config.yaml
positions: "learned"
init: "uniform"
schedule: "wsd"
train_tokens: 99190000
max_steps: 3028
Each number is 128 + 24 x the weight over its row's rms, rounded and kept within 0 to 255. Layers, rows and columns count from 0. The size above them is the row's rms in percent of the matrix's.

# layer 2 MLP up, 512x128, rms 0.182, rows 288-314, columns 0-127
size [ 96 112 102 114  97  96  98 108 107 102  96  95 103  98  80 110 101  99 102 107 107  92  96  90 112 101  86]
[[120 162 126 149 121 133 148 162 164 129 137 107  78 131 118 104 127  81 154  83 160 155 125 115 120 124 123 123 152 161 108 112 116 155 113 145 149 125  98 131 133  95 146 150 148 150 135 135 142 157 186 121 140 157 114 146 110 146 140  82 131 103 130  93 143 160 125 159 158 121 131 128 119 164 135 148 112 142 125 157  69 111 110 157 132  96 154 105  89 132 123 139 118 102  78  94 177 103 100 143 112 111  99 137 121 139 134 157  77 100 107 185 152  96 142  98 103 135 112 121 129 132 120 158 115 157  95 130]
 [133 118 102 105 114 187 107 131 113 124 139 135 163 113 132 150 118  88  86 131 175  72 106 121 105 132 121 115 145 108 107 113 164 141 118 142 126 110 115 153  90 120 143  96 109 118 156 138 123 156 109 116 106  90  50 103 113 136 166 153 100 162 132 167 149 131 112 136 153 130 108 133 119 133 161 170 139 125 123 143 139 153 103 130 141 140 151 143 150 128 140 141 116 139 107  76 153 119 105 121 158 145 139 121 163 125 109 123 178  91 119 129 100 159 135 119 158 153  79 103 113 105 105  88 131 127 173 140]
 [117 135 142 127 137 128 131  91 146 162 128 118 133 138 118 116 133 152  93 139 112 158  81 165 111 148  98 132 111 129 145 109  99 155 141 145 138 142 171 139 136 171 129 142  91  85 102 134 138 152 144 108 124 122  82 102 137 105  94 159 145 107 143  70 169 137 119 133 115 179 148  80 123 100 110  79 126 164  97 133 121 130 131 128 151 118  96 121  99 135 141 135 124 168 117 162 115 127 149 127  99 162 108  75 176 116 123  86 124 148 152 134 164 149 174  89 111 113 150 133 135 134  93 107 156 143 123 134]
 [103 126 119 102  88 107 142  95 131 115 144 138 167 163  88 142 118 131 145 127 131  95  90 134  85  98 149 156 121 131 111 122 129  90 162 118 134 142 194 102 107 140 123 102 166 140 130 139 160 115 103 110 114 124 158 115 125 104 104 134 145 155 119 122 109 117 136 112 158 110 121 136 152 118 110 121 160 101 136 124 115 131 101 131 177 141 111 122 130 167 141 168 171 145 156 108  95 119  83 120 165 166 131 145 127 160 114 152 137 164 172  98 134 152 150 135  82 110 193 172 113  95 139 133 100 130 120 145]
 [155 109 135 151 115 100 116 149 144 108 140 107  69 134 120 152 165  74 133 128 166 148 143 141 151 173 149 124 145 139 140 128 163 175 133 145 189 109 152 170 127 130 136 139 134 146 140 117  94 130 152 124 138 103  82 104  94 157 138  96 145 142 141 124 137 124 120 148 124 110  94 119 154 115 114 118 121 127 164 155 136 158 117 122 117  73 126 136 106 139 115 130 150 144  73 120 148 128  98 101 129 137 126  91 146 152  91 125 134 133 159 108 150  80  80 125 119 121  89 147  93 133 164 129 142  89 166 156]
 [154  82  97 145  85 164 114 152 121 129 104 167 110 106 131 107 148 142 161 146 170 136 126 116 128 170 124 101 113 119  85 126 137 138 111 164 190  90 111 149 103  84 122 109 189 157 137 155 101 117 138 110 102 112 122 180 138 118 130 105 135 121 149 118 164 121 107 130 138 158 139 122 112 114 118 150 174 140 138 122 145 108 116 118 121 115 126 127  99 108 151 109 131  79 118 139 142 116 153 113 147 110  86 113 111 146 136 103 109 122  94 104 124 109 139 166  97  99 138 143 136 155 130  96 165 185 158 141]
 [118 103 166 120 105 190 134 179  91 112  88 142 119 131 149  92 159 140 142 153 137 130 166 145 105 125 100 162 104 100  71 147 153 140 166 117 122 124 112 142 112 147  75 157 109 105  76 162 164  95 141 114 110 103 145 148 124 163 132 120 146 104 153  97 148 125 140 148 102 109 132 168 199 114 153 162 120 154 117 105 122 132 107 127 127 134 131 135 136 131 150 144 123 129 130 122 115 153 143 131 148 136  89 113 135 109 140 112 152 155 126 122 106 131 170 124 106 103 138 171 143 105 114 106 158 161 111 116]
 [137 127 105  94 138  98 176 113 148 126 109 108 116 142 144  75 154 122 119 136 115 178  87 133 138 128 131 115 185 146 115 112 154  76 141 156 113  93 133 144 129 119 123 140  93 121 149 166 128 103 143 121 106 141 154 160 143 113 127 105 116 116 131 102 167 114 150 152 107 102 147 121 153 130 143 152 105 132  99 137 166 143 125 137 104 156 110 130 123 125 169 161 129 143 143 127 155 121 123 111 119  95 129 149  87  78 159 159 138  88  91 145 162 105 145 134 132 110 159  95 126 164 125  90  64 132  91  99]
 [158 102  84 159 126 109 152 110 114 113 106 113  98 131 104 121 103 126 106  88 150 126 106 137  87 164 178 123 114  97  85  99  81 127 167 116 113 106 112 136 183 153  91 138 118 154 168 103 173 149 143 126 120 143  87  96 137 145 100 130 102 132 125 105 134 120 134 134 112 154 130 140 193 126 107 120 139 127 133 141 121 146 142  66 132 110 103 123 150 137 102 146 158 133 123  95  96 133 152 127 115 146 138 139 158 140 138 107 149  80 118 118 128 172 110 113 137 117 142 184 150 143 165 108 119 134 144 118]
 [100 143 100 102 142 101 138  94 121 187 154 147  80 126 126 140 135 110 157 149 145 151  73 150 146 102 110 153 150 116 100 166  95 124 101 139 118 184 104 143 121 140 120 141 140  86 117 138 129 172 208 150 124  87  86 170 158 144  96 102 138 135 155 117 152 146  93 136 118 121 143 116 125 132 132  97 168  99 132 100 138 124 143 159 144 173  89 124 140 139 132 130 138 111  92 131 142 112 159 144 122 127 118 122 117 118 129 113 138 120 135 144 141 150 145 119  98 137 137 138  90 146 138 138 137 172  93 151]
 [123  99 118  81 184 146  61 131 155 154 173 160 117 151 154 147 127 127 114 114 133 170 131 121 112  92 131 116 144 131 133 142 116 108 126 134 130 136 149 129 150 148 121  87 125 133  98 116 116 158 175 149 118  99 136 101 161 147 160 102  86 112 122 111 127 156 151 142 167 163 101 119 141 106  85  99 173 148 121 148 129 146 105  89 130 169 134 134 118 114 114 141 105 108 137 101 122 144 109 150 104 149 143 121 137 154 110 146 138 131 165 148 142 130 130 112 124 191  88  73 137 144 145 147  88 154 119 112]
 [101 117 126 123 148  87 168 117 135 109 101 108 163 154 160 120 171 118 149 137 130 118 174 119 180 143 144 107 140 163 107 108 123 136 129 108 141 158 121 119 146 128  73 113  97 135 102 148 150 118 161 131 103 147 119 180 123  95 121 123 117 104 110 131 105 110 154 121 113 130 146 135 122 177 112 116 104 119  80 102 170 144 110 152 106 160 116  91 176 132 121 114 148 153  93 102 131 147 151 108 134 136  58 163 152 181 125  95 129 127 142 115 168 135 155 110 132 125 123 155 134 139 123 131 149 166 102 136]
 [154 147 104 144 129 113 140 113 157 111  87 177 137 129 131 146 112 113 141 124 146 196 150 118 161 163 129 141 124 144 150 114 148 120 115 134 150 164 130  83  76  81 127 136 131  89 153 150 126  94 120 131 153 100 164 162 104 139 154  97 112 150 100 157 144 109 131 143 114 150 110 160 147 183 134 123 150 140 112 161 141 138 175  90 112 104 133  92 158  98 146 110 151 101 100 154 133 131 109 100 166 117 151 124 146 147 125 155 104 136 117 140  82 131 154 107 142 152 128 136 138 139 155 118  86 120 174 133]
 [138 149 133 165 154  86  92 108 156 108 163 132 165 171 116 168 157 110 102 164 156 139 152 124 184 133 139 116 163  89 146 136 124 149 151 126 134 118 130 113 132 141 206  93 140 167 151 160 123 143 145 107 115 167 113 137 136 137 134 134 111 164 138 110  94 135 123 127 136 134 126 155 126  79 155 120 124 158 119 116 119 108 128 131 106 132  74 149 144 134 153  94  96 119 134 173  92 137 105 161 127 119 140 132 156 116 103 120 157 141 140 125 139 149 139 136  90 134 133 162  98 176 163 128 110 149 115 159]
 [136  99 131 109 143 124 136 135 126 154 176 146 168 102 132 154 148 155 120 113 166 123 110 155 154 125 144  64 153 127 113 113 106 135 142 105 141 115  83 108 126 129 119 105 110 118 117 179 122 139 153 128 133 103  89 134 124 121 184 141 115 116 153 137  81 126 139 173 125  97 121 142 120 149 165 130 112 103 134 123 148 160 179 137 128 160 118 144  93 140 141 127 163 154  65 126 117 139  84 107 145  83  97 103 105 154 121 133 106 144 153 153 128 146 114 100  94 155 136 158 124 162 108  90 117 125 165 160]
 [125 147 169 117 120 142 149 130 124 125 150 125  96 119 128 135 130 108 129 133 150 130 130 102 136 108 108 137  92 161 135  84 100 176 143 139  99 141 150  81 179 131 140 151 120 109 159 123 119 116 149 113 119 167 153 126 163  92  97 131 151 126 114 116 154 145 138 138 169 148 100 111 110 135 165 133  77 113 129 145 114 144 132  95 120  85 155 137 102 140 106 174 140 118 120  94 151 122 165 126 107 176 121 150 156 128 108 158 147  87  84 144 113 129 105 149 148  67 122 110 102 193  87 124 136 140 103 129]
 [ 81  88 133 135  99 125  91 106 129 144 145 138 134 113 136 172 140  91 171  89 137 149 133 135 127 125 136 113  82 103 134 101 169 101 120 119 119 146 101  99 131  95 141 130 120 153  80 107 111 172 106 151  86 136 155 144 119 112 122 114  85 115 124 103 125 132 121  91 141 144 133 140 132 157 117 122 140 115 121  99 155 131 128 146 107 105 173 126 112  96 136 144 158 109 158  56 160 143 137 136 104 147  92 143 128 199 119 145 154 119 122 197 130 110 136 118 133 148 130 132 111 133  91 146 155 155 121 128]
 [ 92 127 157 115 107 127 104 109 136 143 131 123 131  86 129 134 115 110 134 213 115 169 150  80 132 138 169 127 127 117  85 128 108 130 171  84 108 137 156 126 133 113 162  77  97 130 112 111  96 136 122 131  83 115 120 125  69 149 157 120 101 155 142 120  86 170 134 107 132 127 109 127 158 129 120 126 151 109 141 152 110 122 133 114 168 133 135 128 100 127 133  67 132  85 130 155 132 135 154 102 130 123 153 166 150 172 109 142 122 120  97 122 140 117 131 111 132 104 168 104 115 135 137 143 159 113 108 164]
 [ 85 110 134 109 103 117 132 185 133 124 120  89 106 124  69 146 123 147 122 149  97 152 131 138 101 124 138 157  75 154  87 152 163 118  87 140 184 157 115 152 107 150 110 119 148 144 139 134 141 131 105 107 155 154  83 105 145 143 133 140 118 118 112 116 150  93 112 106 161  98 130 147 111 154  95  93 125 143 148 129 149  81 132 136 131 156 120 165 107 144 108  97 139  92 131 158 159 173 129 102 133 132 103 114 116 157 125 134 130 131 131 124  90 126 123 127  55 100 134 118 165 122 142 113  89 130 120 124]
 [122 125 150 101 135 123 103  83  90 138 129 118 132 138 119 144 149 159 146  96 150 127 140  87 143 131 131 116 113 104 154 146 114 123 129 105 149 155 131 105 142 140 107 113 106  72 103 173 105 139 144 128 138 120 121 141 134 126 143 125 152 128 116 141 131  76 121  92 157 158  45 114  91  95 161  96 106 100 137 129 144 135 103 124 124 127  96 127  93  93 187 103 183 118 149 109  84 116 124  97 136 138 145 167 137 105 124 141 116 156 162 117 157 121 162 112 122 136 119 126 168 135  86 112 132  98 167 107]
 [105 118 162 161 140  96 151 146 173 127 109 134 103 127 139 135  79 146 161 142  99 136 104 138 127 132 133 151 147 167 111 113 102  95 142 147 129 100  96 153 132 140 132 138 118 119  94 169 108 128 139 117 125 171 138 124  80 144 113  99  89  89 147 112  99 148 130 148 107 146 125 121 111  90 137 127 125 170 128 127  99 195 159 118 154 152 104 109 119 129 175 111 139 130 115 136 101 171  84 117 159 133 122  98 118 147 153 124 138 166 127 129 145 124 105 112 107 127 170 149 132 146 125 112 127  80 118 202]
 [150 126 160 172 150 163 131 109 128 167 105  99 131 113 110 151 120 117 146 119 176 131 144 155 131 146  91  92 118 176 124 148 110 108 143 121  90 131 107 166 144 130 158  99 154 105 137 160 124 147 155 194 124 150 150 169  96 112 160 112 118  96 136 126 155 133 129 148 110 115 122 171  98 137 142 130 102 156 135 102  91 143  93 118 110  84 123 126 112 107 117 137 132 127 135 151 106 135 106 106  82 140 160 150 116 176 159 123 129 122 123 173 188 133 151 100 133 117 155 114 147 121 168 127 114 130 124 165]
 [109 101 123  77  84 119 119 146 100 111 173 132 124 130 122 108 113 133 123 127 164 133 167 111 122  86 121 143 130 154 121  85 173 129 125 138 177 161 113 134 104 110 128  90 134 147 138  94 134 140 120 103 117 115  99 125 120 144 151 175 105 152 107 130 107 136 137 119 138 124 133  73 152 119 129 112  86 120 152 145 188 135 167 178 132 108 114  94 130 138 153 131 128 207 128  97 124 129 120 128  89 115 151 118 104 114 151 155 160 142 102 142 116 135 162 154 137 145 135 134 143 100 127 174 167 132 148 114]
 [110 126 121 106 143 159 132 136 126 124 111 108  94 152 117 119 118 100 127 104 179  82 156 137 105 125 149 135  92 108 123 163 140  92 102 140  84  89  96 143 118 183 146 164  88 137 120 167 126 127 147 154 148 122  98 130 161 137 115 107 114 118 131 150 179 176 106 136 154 145 129 192  81  96 136 162  77 176 142 151 142 146 113 169 132 125 103  98 104 140 162 128 110 121 119 143 140 154 117 133 119 130  92 143 160 155 161 104 124 130 157 140 143 115 133 151 114 103 117 115 123 148 120 149 116 123 145 147]
 [132 115 131 110  95 144 150 144 143 112 130 142 144 124 130 134 113 150 161 137 109  94  83 138  98 109 164  90 133 124  72 110 133 146 104 116 124 146  93 112  86 124 133 193 124 113  78 133  99 157 158 144 135 162  94 127 104 112 111 148 149 113 104 140 148 132 114 158 100 106 116 148 152 113  97 138 109 149 142 121 139 146 133 118 152 172 129 157 120 168 128 157 101 161 111  81 131 131 141 163 133 133 125 132 101  82 149  88 166 131 100 157 112 115 118 101 126 106 132 145 185 112 121  81 101 129 172 111]
 [109 170 163 169 130  99  97  77 119 119 111 144 114 139 111 158 129 154 157  99 102 158 142 115 124 120 116  84 108 109 140 139  90 115  85 127 121 122 128 143 108 154 132  79  84 117 104 113 142 151 132 137 136 130 157 152 114 118 169 156  98 130  78 127 136 140 107 118 102 134 103 134 125 132 164 141 150 103 133 127 103 134 117 131 153 131 128  92  97 153 106 117 170 120 134 100 132 177 121 142 176 137 125 152 174 116 108 171 142  91 125 110 139 108 109 155  79 104 151 111 125  71 114 128  91 123  90 133]
 [133 188 127  93 132 148 118 145 110 144 103 175 111  82 120  91 136 132 150 164 116 142 128 116 161 124 145 163 139 133 135 170 142 123 125 124 161 115 122 113 118 121 125 158 140 131 118 138 195 129 100 126  62  74 140 128 141 121 159 123  95 121 129 124 113 183 109 148 139 124 113 134  99 103 144 105 128 144 129 144 156 131 116  63 112 142 129 128 147 129 103 120 155 115 129  97 124 139 122 133 104 129 143 146 124 186 178  93 117 131  88  92  84  76 124 135 105 158 150 108 111 136 137 142 138 113 122 148]]
# layer 2 MLP down (transposed), 512x128, rms 0.174, rows 288-314, columns 0-127
size [ 99 117 109 105  93 102  91 102 102  97  92 103  99  92  95 112 106  97 103 100 102  95 109  97 115 108  97]
[[139  95 171 139 163 171 121 100  97 148 102 117 148  90 128 156  98 161  89 146 131  82  95 146 143 158 126 143 118  93 131 127 138 144 103 136 135 140 128 127 138 143  89 123 119 117 134 103 133 133 104 139 127  82 160 145 115  94 132 140 144 145 159 190 111 116 138 157 111 153 116 131 115 127 102 154 115 119  92 116 161 148 139 102 106 111 129 118 129  95 102  93  82 152  92 102 122 107  87 148 140 163 181 133 171 116 133  90 104 136 178 127 107 104 104 146 105 132 100 162 127 133  83 136 143 129 116 115]
 [133 125 115 155 129 118 120  88 133 112 142 127 158 120 123 134  98 120 101 136 120 141 120 152 154 155 145 114 169 168  76  90 162 146  81 121 133  97  94 114 109 165 106 141 157 165 123  84 137 130 110 128 117 110 108 131  85 143 106 141  85 113 147 118 115 130 133  90 182 134 109 134 136 149  80 107 124 115 108 143 158 134 123 124 150 124 128 155 144 123  58 136 169  91 129 137 135 127  83 114 119 169 144 112 141 104  79 147 147 146 136 142 121 155 101 101 123 158 121 120 153 103 182 123 116 117  85 149]
 [130 123 114 103 136 158 108 125  98 139 149 121  77 112 155 100 168 141 100 127 141 119 138 173 154 153 169 152 144 112 163  69 130 132 141 156 108 120  77 120 115 107 138 167 156 101 131 129 150 137 105 113 165 140  96  89 132 118 118 103 155 130 107 117 154 114 154 158 154 107 130 122 152 101 156 138  97 153 134  83 139  99  91 134 151 140  81 138 108 142 119 131 115 133 187 130 146 121 138 145 140 110 120  99 113 105 119 168 143 123 106 132 100 146 159 122  95  89 142 125  96 118 121 103 121 156 140 194]
 [136 118 133  85  97 177 113 183 108 155 121 161 141  92 106 179 122 138 100 102  98 126 109 178 120 149 150 153 120 168  82 119  94 139 112 130 108  90 153 114 169 170 166 109 164 127 126 140 122  91 117 139 113 114 119 105 149 149 104 148 134 120 115 144 157 160 171 115 123 149  95 112 126 151 128 108 132 133 120 111 152 139 136 113 116 124 129  86 146  80 107 105 105 119 151 146 137 122  97 175 138 132 149 163 166 107 141 126 113 100 137 108 124 108 128 148 103 173 139 142 158 140 142  85 136 129 128 160]
 [ 87  99 136 119  93 138 126 102 114 164 108  83 117 152 119 104 114  96 106 133 145 110 139 109 128 112 120 138 138 130 160 165 135 108 104  70  99 118 128 146 153 125 135 152 121  84 100 116  84  47 128 148 110 115 113 128 140 138 158  96 139 110 162 103 112 117 105 126 136 116  97 113 122  95 160 114 163  95 125 147 124 112 126 148  95 145 170 111 126 166 140 140 117 116 127 106  73 146 119 125 148 132 155 127  95 177 110 154 151 103 130 107  95 102 116 134 110  83 141 141 105 103 112 130  91 115 170 111]
 [117 117 112 100 134 102 150 132 159 102 127 154 107 152 144 102 123 150 112 121 115 104 184 117 131 144 169  86 145 127 168 148 162 113 147 156 126 114 132 102 106 143 120 161 116  95 128  87  86 144 111 123 154 117 109 157 143 141 115 148 130 169 159 156 111 135 165 135 120 158 102 101 155 118  37 104 111 175 138  91 140 132 119  98 145 141 171  94 116 126 122 131 115 135  78 157 123 122 106 143 131 149 132 163 139 119 117 104 150 154 124  89 140 120 139 161 117 132 144 136 150 107 160 161 140 131 164 104]
 [124 103 109 127 153  82 152 127  74 103 138 133 165 127 119 138 138 124 129 133  64 171  81 119 106 123 136 104 102 106 116 151 117 131 148 146 124 124 159 107 143 129 135 148 108 123 142 155 156 114 140  71  76 119 111  85 140 140 112 125 132  92 134 126 127 160  99 103 132 105 127 138  74 109 129 114 120 123 150 144 154 131 153 150 132 153 134 134 144  97  80 140  80  98 125 120  92 148 138 131  45 147 134 147 134 119 131 123 133 143 137 148 112 158 125 161 168 136 153 139 125 151  88 171 159 106 141 127]
 [ 97 116 162 152 116 112 163 113 102 121 107 106 135  88 119 151  85 104 116 130 145 110  84 146 102 162 159 159 121 143 135 158 108 148 120 112 140  73 116 157 119  90 124 122 100 128  90  93 130  92  92 146 142 141 175 152 141 178 182 137  84 101 130 147  95 149 106 162 140 153 161 121 109 134 113 141 116 161 159 148 114 157 107 108 118 139 122  91  94 123  93 138 143 120 113 110 180 105 116 121  94 142  98 139 124 126 145 126 149 109 147 111 127 156 129 133 175  98 131 104 136 116 146 113 108  98 116 111]
 [124 107 104 105 104 100 101 168 114  86 145 105 113 100 144  91 117 149 109 125 146 110 165 106  98 121 140  87 132 109 163 123 145  93 111 155 146 184 163 144 148 152 154 149 104 116 121 107 161 153 102 114 123 158 165 128 110 145 123 161 118 158 127 129  96 128 168  94 150 173  81 155 119 126 112 182 145 122 147 145 146  88 165 107 143 131 144 117 128 112 133 153 159 145 151 130 101 113  97 143 111 172 141 114 145 123 134  98  85 102 178  96  96 118 119 141 138 137 110 148 114 156 104 133 126 134 107 121]
 [112 131 124 129 127 128  95  95 145 167  74 145 164  84 159 169  89 124 145  98 148 148 120 134 162 103 157 143 123 133 135 148  94 125 160 103 145 118 137 162 105 107 105  66 125 128 111 153 143 128 115 124 137 138  96 134 130 125 123 104 104 108 110 112 118 117 182 143 114 123 167 144  69 133 107 141 138 122 104  89  83 124 115 128 121 141 146 103  95  87  90 116 137 105 101 160 138 120 134 117 107 132 116 111 120  89 149 111 133 122  92 171 121 100 102 108 150 106 145 108 170  88 145 147 155 112 101  98]
 [112 162 155 151 154 150 134 114  85 120 125 159  69 119 162 161 112 100 162  84 140 145 131 119 156 115 113 101 123  92 147 117 131 161 149 116 119 149 118  95 197 149 157 125  72 109 128 152 148  92 128 169 120 112  92 131 132 135 170 131 135 114 147 117 128 106 151 141  98 158 152 143 126 145 131 131  96 129 101 162 122 111 123 162 130  95 156 123 110 133 163 101 153 140 137 129 124 110 106 108 125 134  92  76 113 108 105 136 107 127  76 105  83 109 151  96 150 109 140 141  94 140 137 132  92 118 127 134]
 [149  83 104 101 152 120 146 115  80 133 123 102  78 112 123  66 122 104 153 101 153 155 129 112 127 152 125 144  96 112 134  83 159  92 128 157 148 134  98 135 157 116 141 125  87 118 138 145 131 139 173 167 143 106 155 148  81 104 141 119  93 129 138 141 135 152 156 114 104 156 126 140 120 130 120 103 145 135 184 117 158 122  54 125 129  76 122 101 116 122 108 124 129  92 117 136 135 107 112  93 157  97 114 125 119 147 108  91  93 140 130 140 131 150 145 121 151 150 168 125 113 153 143 151 117 122 145 156]
 [116 160 170 125 101 133 129 106 128 139 124 101 160 183 108 122  96 137 133 135 102 123 141 128  89  75 157 106 121 133  82 116 130 127 169 152 155 142 145 112 126 133 136 101 166  81 143  87 131 124 119  98 115 179 150 150 122 135 165 114 147 120 145 105 104 146  89 141 144 141 136 142 144 103  93 166 108 164 166 125 137 160  96 145 153 137 105 154 104 165 120 148 130 124  95 129 108 139  97 148 104 140 126 105 138  79 131 169 181 139 133 120 152 158 115 161 161 118 171 154 128 123 136 112 109  96 128 115]
 [103 110 136 160 115  98 103 117 110 113 129 173 137 146 134 108 117 119 127 114 179 175 101 125 127 132 117 147 138 122 172 122 142  94 148 161 121 130 133 111 129 139  97 110 153 160 138 149 119  78  76 144 190 107 105 102 122 132 168 101 136 128 133 134 130 112 149 147 148 112 169  92 130 143  84 135 112 102 111 115 154 143 112 158 156 121 106 131 102 117 132 126 119 119 118  41 105 136 166 114 117 146 146 123 115 120 116 138 181 106 114  85 137 145 121 155 144 139 128  87  91 127 154  95 132 101 160 108]
 [131  83 173  67  78  93 110 144 125 123 122 161 123 144  99 134 109 136  97  92 162 172 164 152 163 134 113 142 112 119  89 118 132 121  75 110  99 179 152  93 139 149 136 167 148 101 137 103 125 130 125 131  65 104 140 123 129  90 129 129 122 163 120 140 147 147 148 115 147 107 117 142 113 136 102 110 146  97 108 162 149 146 140 104 133 100 128 110 129 129 136 127 108 170  89 150 134 154 158 156  96 165 153 107 141  74 115 151 142 148 119 133 154 129 123 121 138 140 124 130 138 117 143 109 144  86 111 116]
 [136 132 155  96 156 124 151 129  92 104 152 116  90 136 124 142 109 157  65 144 143 136 147 136  84  91 152 152 110 120 121 132  82 148 170 138 124  80 109  97 108 167 122 117 188 130  82 176 144 137 128 109 132 102 148 120 108 129 154 149 158 116 125 126 114  79 145 109 129 149 124 108 128 146 157 116 115  83 146  91 173 101 115 144 185 108  96 111 109 103 161 115 142 113  90 136 111 142 151 150 131 140 106 140 109 149 154 130 124 147 137 157 108 116 161 160 117 123 128 154 100 128 104 143 130 133 115 150]
 [112 159 160 138 121 120  88 126 145 174 115 143 168 130 119 107 111 207 110 144 137 155 156 165 121 109 149  99 135 146 109 113 135 140 132 190 127 105 140 148 113 127  97 172 162 111 122 120 136 106 113 115 129 103 104 125 134 123 134 137 137  98 149 145 119 100 144 141 146 106 102 109 108 121 143 119  83 103 124 140 127 114 143 165 103 135 101 190  77 105 139 119 140 170  78 132  96 125 143 115 162  78 117 132 133 116 142 115 163 139  80 159 126 134 143 114 133  89  90 130 118 120 141 166 157 133 146 130]
 [135 118 122 102 120 139 107 161 113 109 141 138 148 139  98 130 123 111  90 173  63 106 127 104 162 126 149 165 127  98 121 119 106 145 112 130 149  91 119 150 122 106 115 125 128 145  77  86  77 153 119 110 122 161 102 135 120 140  95 107  80 143 128 115 143 113 133 120 149 130 107 141 154 181 111 133 120 115  96 141 133 160 161 141  68 163 156 145 173 135 168 123 170 125 106 178 142 104 105  97 131 128 145 122 119 151 115 143 132 116 119 119 113 161 125 145 167 168 132 116 164  94 164 124 130 115 100 121]
 [155 121  91 144 134 164 124  54 153 104 109  96 118 125 114 146 137 122 111 114 105 125 119  64 148 110  97 123 117 111 120  86 155 111 116  96 104 122 165 111 129 113 133 139 137 122 127 112  85 111 120 134 117 115 195 142 138 127 138 125 116 152  78 158  98 148  85 140 129 123 126 122 156 118  70 145 123 110 152 106 117 109 128 109  70 100 109 113 162 124 132 128 116 135 112 120 133  98 118 147 162 166 126 174 153 127 137 115  90  94 154 143 147 144  78 136 158 140 114 171 115 131 145 133 131 109 144 103]
 [175  72 109 139 114 114  89 171 146  88 134 105 128 116 104 124 162 138 123 153 172  92  95 100 143  84 121 117 123 147 126  91 175 186 135 142 108 114 162 140 143 122  80 150 103 130  95 119 112 129 143 118 117 132 148 158 144 122 139 139 130 125 172 172 176 137  96 141 161  87 126 102 110 128 145  96 132 138  95 129 137 125 130 116 173 137 164  85 126 139  88 119 170 136 105 148 150 159 117 103 108 170 124 128 158 160  98 128 119 123 134 110 129 153 124 148 133 148 129 125 126 107 150 142 119 133 153 119]
 [146 144 127 105 135 121 150 149 147 165 100 111 138 114 114 152 143 103 115 117 145  89 117 102 159  77 124 168 162 102 117 134 130 171 120 121 120  80 132  80 120 108 127 128 139 152 126 143 162  75 100 114 105 155 130 128 119  90 188 127 121 125  70 135 130 110 125 132 153 155 122 124  88  73 123  94 159 107 114 121  88  74 121 120 158 117 141 122 134 129 142 114 118 134 136  72 125 111 150 138 121 128 150 143  80 144 124 118 109  94 136 128 112 138 150 150 148 159 127 150 115 107 159 123 122 115 112 192]
 [120 138 154 161 102  68 120 117  94 109 145 121  89 139 133  86  99 115  98 104 123 140 101 128 106 136  76 136 122 145 122 121 115 119 151 144 136 113 147  90 135 130 135 140 162 116  86 124 185 123 107 116 105 100 122 129 128 116 103  97 130 178 103 188 176 143 146 134 105 136  79 153 158  86 138 137 158 131 122  90 140 152  92 127 149 138 107 110 152 139 118  94 203 171 109 131 136 109 146 137 147 108  86 126 158 124 144 110 119 123 170 113 127 140 130 129 116 102  97 111 155 131 124 131 120 135 135 135]
 [141 155 132 148 123 139 144 122 151 110 119 111 153 101 123 127 113 130 170 126 104  92 104 105 114 110 137 139 166 127 139 174 135 124 146 127  99 114 128 106 127 148 136 196 133 141 126  97  86 118 140 137  92 126 125 132 145 134  88  86 110 134 159  96 154 167 129  90  90 158 144 134 127 138 146 151 101 131  98  66  92 113 119 115 157 144 168 116 157 120 115 148 117 114  92 162 126 137 120 108 110 154  91  85 101 108  60 136 127  85 156 107 123 124  98 135 132 127  93  78  99 126 156 143 118 137 129 112]
 [ 74 129  89 128 149 172 125 119 126 120 152 141 114 116 122 108 136 139 112 113 138  91 138  87 136 108 105 115 180 132 103 176 124 100  61 115 126 138 148 118 120 156 157 136 123 101 141 127 121 128 115 106  93 123 169 125 103 140 140 139  80 114  85 129 118 162 170  96  92 140 129 140  74 112 136 111 150 142 120 140 147 119 117 139 136 179 128 138 107 145  98 124  89 122  90 141  97 104 124 119 143 122 107 161 134 139 135 118 163  97 173 135  95 133 105 123 163 130 107 153 134 178 106  97 145  89 136 104]
 [178  99 160 140 114 115 158 133 142  98 143 131 108  98 164 166 120 138 131 127 163 144  84  97 160 150 141 123 107 117 138 116 141 111  90 139 131  97 121 149  73 115  88  83 150 166  89 124 121 115 128 147 161  59  87 123 102 116 176 135 171 118 156 126 100 115 110 125 120 147 112 111 143 126 113 110 155 116 115 107 112 158 111 125 169 150  81 128 133 110 136 115 151 110  97 121 126 117 147 123 102 107 117 175 128 167 139 106 104 142 146 121 162 144 172 126  80 126 150 146 125 112 149 130 143 130 124 108]
 [ 97 136 115  97 156  89 145 110 108 177  74 117 143 136 100 175  99 120 140 145 105 126 107 106  98 108 111 104 155 129 112 142 161 121 105 131 134 130 152 132 141 152 122 126 122  98 118 115 119 127 138 151 159 106 120  88 140 106 107 117  82 123 110 108 108 126 116 144 133 113 142 130 103  86 124 132 205 126 126 109 100 133 140 129 117 164 135 120 178 119 124  94 153 166 121 123 120 106 155  89 155 126 138 135 119 141 124 128  64 115 138 139 146 184 160 136 125 145 171 116 187 147 144 139 105 166 168 126]
 [142 118 163 125 148 154 143 184 147 107 171 119 146 104 170  61 143 129 126 122 122 137 109 128 100 118 127 153  97 129 151 141 120 115 166 113 145 140  89 149 107  99  95 148 138 158 127 147 108 132 139 130 101 119 124 113 163 167 126 143  87  96 126 112  85 139 121 114 115 124 121 130 156 167 168 154 115 138 110 119 104 147 169 137 144 127 151 164 133  78 121 145 159 115 120 107 124 118 135 151 107 125 111 131 111 101 117 135 172  92 121 135 116 196 120 156 111 110 136 120 145 123 107  92  72  76 112 145]]